Weights of a small transformer language model.
Training: a variant of Adam for these matrices, 255M tokens, 10532 steps.
Each number is 200 + 20 x the weight over its row's rms, rounded and kept within 0 to 999. Layers, rows and columns count from 0. The size before them is the row's rms in percent of the matrix's.

# down: layer 5 MLP down (transposed), 640x160, rms 0.0776, rows 172-218, columns 32-63
# up: layer 5 MLP up, 640x160, rms 0.067, rows 173-218, columns 32-63
down172,120,183,158,164,212,211,174,181,181,189,219,197,200,147,203,210,219,225,214,210,211,191,208,202,164,177,195,202,178,192,215,193,182
up173,100,199,202,219,189,215,194,176,198,194,190,201,205,191,197,229,198,187,208,215,181,218,214,228,192,199,173,195,236,190,184,186,233
down173,098,193,188,214,214,224,159,198,204,169,198,196,241,232,182,217,199,181,220,226,177,177,166,202,229,205,214,192,227,158,180,247,179
up174,095,217,205,197,196,192,186,206,180,192,176,184,189,226,226,228,187,190,227,174,184,203,240,199,182,223,220,200,186,219,191,224,196
down174,102,188,204,219,198,203,216,192,189,195,205,163,232,184,205,193,235,198,164,208,236,187,185,204,238,174,202,205,230,199,202,222,193
up175,088,172,187,201,206,155,234,235,185,189,224,208,157,219,220,221,235,231,198,221,200,226,212,217,201,236,211,207,194,196,207,221,210
down175,091,186,198,233,211,199,163,195,204,186,214,215,228,186,232,174,196,219,220,190,201,200,218,181,238,170,213,214,227,188,219,192,176
up176,102,172,216,233,222,243,198,192,238,158,227,210,172,201,210,213,201,206,173,187,175,207,191,188,206,201,220,213,204,225,198,185,180
down176,100,184,183,195,230,180,192,201,222,245,231,180,246,184,196,227,207,232,247,183,213,202,219,206,168,194,209,229,199,210,233,187,228
up177,107,194,180,176,157,196,220,208,194,174,178,209,194,198,192,209,218,178,231,186,191,197,228,211,186,246,186,203,202,188,210,228,176
down177,109,174,209,214,210,176,198,197,224,197,159,225,189,202,187,231,190,199,199,180,211,155,190,166,198,213,187,216,216,189,197,200,206
up178,098,218,220,232,180,247,200,165,199,197,182,197,183,221,172,196,170,182,200,176,186,202,193,194,203,176,198,229,186,222,188,193,154
down178,101,199,194,202,201,181,205,200,207,208,187,186,191,167,213,190,183,225,182,198,195,197,173,204,209,228,195,211,197,194,215,195,203
up179,108,176,209,156,217,196,197,246,226,227,216,218,194,210,170,218,201,204,216,195,213,190,213,214,188,222,202,210,188,249,210,205,229
down179,108,205,200,211,229,199,218,186,189,188,229,225,175,159,193,210,211,167,186,189,215,208,149,219,190,211,212,186,192,190,218,174,226
up180,096,218,196,179,229,192,215,228,226,170,197,167,192,212,208,205,183,199,196,209,211,205,202,235,197,201,209,203,195,223,167,195,223
down180,097,201,177,214,204,207,160,181,176,188,195,194,185,217,160,218,207,218,230,196,177,199,199,204,199,179,211,181,195,215,203,207,153
up181,097,184,196,155,226,191,227,215,201,234,207,191,186,221,230,202,233,202,181,194,172,196,185,201,215,203,183,225,221,196,180,200,212
down181,096,165,172,222,210,197,214,188,190,200,168,176,194,199,212,212,208,182,213,163,178,201,206,167,227,194,209,196,198,197,207,202,188
up182,094,207,231,184,220,216,210,209,186,179,196,185,221,213,218,192,210,199,226,152,227,208,183,226,226,217,192,207,207,200,198,192,162
down182,098,201,190,208,191,184,204,216,208,209,205,200,181,209,216,241,205,189,192,216,225,201,163,208,178,214,185,151,200,184,195,227,202
up183,100,196,217,171,215,183,234,210,227,220,186,215,216,196,169,226,269,180,217,218,202,187,213,208,178,221,211,176,231,232,222,233,180
down183,100,194,205,169,190,211,221,228,161,204,222,208,183,194,190,191,221,237,188,201,221,181,174,217,209,220,184,190,185,190,180,164,226
up184,101,193,189,200,218,227,234,216,201,186,228,196,142,192,195,222,202,190,243,228,177,223,189,220,192,226,163,195,174,184,207,167,177
down184,093,240,232,208,211,211,202,172,194,198,175,192,184,157,156,198,213,175,206,191,208,180,215,165,226,195,190,204,210,197,216,191,186
up185,098,170,194,238,177,218,237,206,225,210,198,181,182,214,190,216,216,208,191,186,223,218,214,220,162,183,169,210,187,186,210,172,201
down185,097,174,155,212,229,200,229,170,200,202,176,211,207,210,220,212,225,188,218,189,181,174,170,243,178,171,187,188,196,205,205,254,183
up186,107,187,224,213,226,217,198,193,206,207,192,193,210,241,191,202,194,203,206,194,212,223,235,208,188,222,188,222,203,213,210,209,165
down186,100,168,193,191,200,153,206,162,201,191,200,167,211,196,219,187,226,192,199,206,209,208,217,153,228,183,182,188,222,177,217,209,168
up187,094,185,187,195,209,192,224,206,231,188,234,220,191,210,161,197,215,220,207,202,201,230,196,215,185,208,216,185,190,199,194,206,228
down187,104,190,203,190,178,249,176,231,197,174,172,205,234,193,219,162,190,187,220,229,210,156,210,188,193,212,260,251,196,177,196,214,173
up188,120,196,195,196,203,214,209,220,224,183,216,205,203,219,221,197,201,229,208,187,170,217,208,224,200,199,191,185,217,188,185,228,196
down188,111,170,195,184,223,189,199,193,216,216,189,187,214,186,176,176,216,227,185,195,252,224,200,219,202,173,183,202,199,178,193,210,214
up189,115,168,210,221,195,232,192,189,201,247,209,186,137,186,201,203,219,215,210,157,175,221,186,239,196,219,204,191,168,184,191,195,175
down189,102,204,212,156,166,193,208,188,189,186,210,173,200,208,218,214,179,182,207,191,218,187,159,187,235,200,247,211,190,195,202,205,178
up190,109,201,211,151,198,215,243,231,234,214,243,216,204,205,193,211,242,231,193,210,221,223,220,188,176,212,227,162,182,211,229,206,190
down190,107,187,178,216,208,160,219,216,212,217,244,196,180,219,204,218,200,193,181,190,238,211,198,178,193,199,209,197,216,182,188,186,187
up191,097,177,220,204,196,256,175,188,188,226,191,218,174,213,202,204,220,197,192,181,204,195,195,223,196,216,201,201,247,201,176,203,173
down191,097,181,185,198,174,204,237,220,192,201,230,161,200,172,186,197,185,203,217,192,170,189,187,213,186,171,187,194,207,191,213,191,206
up192,099,174,182,225,166,216,205,222,206,169,196,187,177,236,177,223,176,190,206,169,226,247,206,196,196,210,216,216,216,198,194,185,163
down192,099,238,238,211,186,217,179,199,201,170,199,200,222,201,212,166,217,215,211,213,200,171,196,207,176,215,210,198,206,185,188,158,191
up193,115,208,187,186,205,203,199,207,192,171,230,189,199,218,227,188,208,193,210,167,192,178,200,219,238,206,192,250,228,200,219,197,218
down193,110,190,183,202,218,174,204,205,199,227,211,200,184,200,194,211,179,207,208,236,227,177,192,205,160,203,202,180,191,203,198,226,223
up194,108,178,219,188,176,219,199,188,172,177,208,182,198,248,230,203,215,187,228,154,196,168,205,168,213,170,180,214,190,226,198,175,211
down194,111,205,213,199,192,208,202,226,229,189,206,212,226,150,177,199,216,216,193,219,199,187,216,229,215,225,215,190,225,208,190,200,225
up195,100,146,217,200,192,233,185,172,206,216,174,187,166,206,214,188,176,207,227,199,205,217,198,208,188,228,224,198,225,223,217,220,183
down195,108,196,184,196,173,191,193,175,225,198,221,173,187,196,187,222,168,188,209,208,178,222,183,168,199,185,205,196,184,185,167,188,180
up196,105,190,212,175,172,194,214,218,181,224,221,182,197,236,182,222,229,217,220,231,154,223,173,210,220,220,199,214,178,211,176,218,230
down196,114,215,191,147,189,238,226,201,213,202,203,215,198,178,203,205,184,187,208,191,178,199,213,203,196,165,196,233,181,170,199,200,229
up197,099,219,248,180,192,200,202,207,187,209,204,232,195,213,194,189,210,229,223,244,182,240,203,249,209,205,194,203,182,202,215,196,203
down197,096,184,205,184,192,172,228,200,209,171,171,192,143,199,213,184,217,203,171,211,233,199,216,220,209,166,198,198,210,198,220,163,188
up198,102,200,199,208,210,228,217,188,240,235,170,227,195,252,252,220,209,222,204,214,232,212,218,209,205,205,212,181,216,220,150,246,203
down198,103,233,199,228,201,207,204,191,239,209,174,185,214,220,240,236,203,205,195,207,200,209,167,199,164,178,202,245,235,174,180,212,176
up199,090,213,227,196,162,192,229,208,187,202,232,210,198,205,204,228,209,204,201,185,208,213,244,202,197,201,184,214,211,208,186,170,221
down199,090,176,138,183,192,202,225,193,195,244,247,202,198,206,202,236,206,163,191,207,205,181,205,214,188,208,201,185,203,186,202,212,190
up200,102,215,194,211,176,195,184,228,203,232,240,196,204,205,217,196,196,189,195,175,161,191,213,184,163,193,203,194,218,200,167,252,202
down200,099,211,204,157,253,184,219,185,189,160,172,175,197,215,204,216,211,166,220,212,214,202,191,205,219,171,189,205,158,232,194,179,228
up201,118,218,213,179,203,183,193,168,204,188,212,188,165,261,221,198,198,191,201,190,175,223,204,191,206,199,173,225,219,191,186,190,173
down201,117,195,178,198,190,202,237,181,201,181,164,197,176,206,224,227,206,188,238,246,194,210,199,192,218,159,221,179,193,194,196,162,184
up202,089,183,185,194,219,181,223,226,242,196,180,212,208,201,173,199,213,204,223,200,203,213,212,195,229,205,185,196,216,215,192,204,208
down202,100,189,181,228,228,193,217,162,193,193,210,201,167,182,192,186,198,204,201,202,179,171,225,181,169,190,190,184,218,201,188,181,197
up203,096,163,182,187,192,230,198,242,186,204,204,193,187,183,201,224,182,195,195,212,152,205,237,196,219,228,196,214,184,214,215,204,233
down203,095,167,207,167,229,202,184,182,185,225,204,139,226,186,217,190,239,217,158,191,175,176,208,152,200,184,199,202,194,175,203,209,186
up204,087,224,194,197,223,179,185,203,199,202,176,255,199,220,200,198,229,207,160,194,203,208,181,188,190,193,156,188,202,237,186,189,233
down204,091,208,213,204,164,162,179,232,209,193,218,176,228,182,185,183,190,193,201,219,198,223,201,202,184,238,227,167,206,186,210,193,197
up205,092,196,212,203,226,197,192,208,209,209,227,176,174,255,206,192,218,241,181,181,180,185,199,198,200,194,217,199,203,231,151,180,206
down205,089,188,200,195,203,192,193,176,208,186,196,215,189,183,197,234,161,198,206,184,198,187,204,219,182,212,169,178,189,179,198,199,257
up206,091,187,192,179,199,195,225,203,222,182,193,213,199,204,195,204,202,227,224,200,176,220,207,210,171,205,218,179,161,207,206,181,179
down206,093,206,187,193,198,221,209,242,221,193,204,215,216,181,224,211,180,202,240,189,207,200,174,219,186,227,204,187,222,236,226,208,169
up207,110,152,219,187,209,234,215,177,169,167,179,211,181,239,227,235,233,200,196,191,201,198,192,212,212,197,186,199,216,185,160,199,218
down207,106,200,182,197,212,168,222,198,200,197,209,191,209,205,225,199,229,174,185,210,219,180,181,216,206,170,234,196,192,196,179,166,190
up208,099,196,205,204,183,199,190,170,194,211,190,203,209,196,211,230,198,158,213,173,201,176,234,196,226,193,186,216,198,202,228,183,184
down208,100,192,201,168,202,218,228,202,224,192,219,196,228,209,217,187,219,163,170,197,189,194,198,200,243,197,172,209,229,195,199,227,206
up209,110,200,183,222,208,265,212,221,188,262,186,189,202,188,225,222,237,218,229,204,188,188,235,218,191,191,178,167,172,199,195,200,198
down209,107,216,198,198,185,166,161,191,207,198,191,192,168,192,211,176,195,178,220,206,214,170,182,210,210,252,179,183,198,190,205,184,182
up210,088,210,204,177,181,229,202,240,192,206,213,184,175,202,177,227,245,197,206,190,200,225,212,194,213,202,149,201,224,193,158,218,200
down210,090,184,209,195,208,231,213,170,182,201,201,198,179,198,193,179,194,180,202,180,204,225,199,181,215,197,202,176,183,186,203,189,205
up211,089,219,206,196,198,207,226,245,224,246,208,199,197,190,164,226,211,211,179,210,205,188,230,214,206,209,185,223,223,209,206,206,215
down211,094,256,214,173,207,207,185,219,194,175,206,211,239,192,206,174,217,190,214,187,222,230,186,194,191,185,190,189,202,215,169,190,190
up212,096,189,200,191,235,212,213,207,212,223,234,236,144,230,197,216,192,221,199,227,194,181,200,200,197,239,178,212,227,187,197,198,204
down212,093,173,204,184,227,196,214,211,182,218,217,179,184,193,174,170,207,210,184,202,246,243,193,196,200,231,214,167,225,241,176,186,211
up213,106,216,223,181,197,241,190,233,166,210,219,216,179,201,212,204,206,200,222,176,200,224,197,205,192,234,175,213,201,232,178,183,191
down213,105,193,181,184,195,197,214,238,182,179,175,250,165,176,220,189,175,175,186,226,181,198,191,170,179,206,216,164,202,192,199,180,180
up214,102,219,201,167,215,210,235,227,193,198,192,177,232,189,183,231,182,200,193,191,197,214,225,206,191,190,198,221,213,193,204,206,213
down214,097,226,189,203,207,188,173,175,190,192,218,234,220,144,213,219,198,215,215,231,182,182,202,211,191,211,224,185,201,171,202,217,180
up215,098,201,199,215,197,206,177,207,197,208,243,178,175,197,206,210,182,206,218,184,208,176,207,233,240,205,170,217,188,203,154,207,209
down215,100,187,189,182,181,200,166,168,182,204,220,191,183,194,208,203,159,208,224,193,202,198,187,202,221,214,208,175,202,155,184,208,186
up216,104,179,169,200,208,201,214,207,211,215,177,239,210,179,169,222,188,231,212,182,202,180,204,200,222,203,222,206,171,217,144,199,188
down216,102,181,186,176,202,195,203,198,189,167,190,199,235,202,193,190,215,189,188,190,148,173,185,180,213,179,194,196,169,186,178,158,203
up217,099,201,216,226,210,220,198,225,192,189,214,194,194,219,184,205,184,214,206,228,184,193,216,202,207,221,188,190,177,218,207,201,211
down217,095,203,205,215,206,192,211,215,191,215,192,205,189,197,213,193,203,213,225,176,193,147,196,162,167,183,219,180,209,157,198,208,171
up218,112,155,213,153,190,219,242,215,232,212,215,176,200,206,194,218,170,231,189,191,224,219,188,233,230,204,186,206,185,191,198,204,181
down218,112,190,183,219,253,155,200,205,170,200,174,235,201,198,219,223,210,190,183,198,210,210,183,181,233,206,213,235,191,201,173,213,196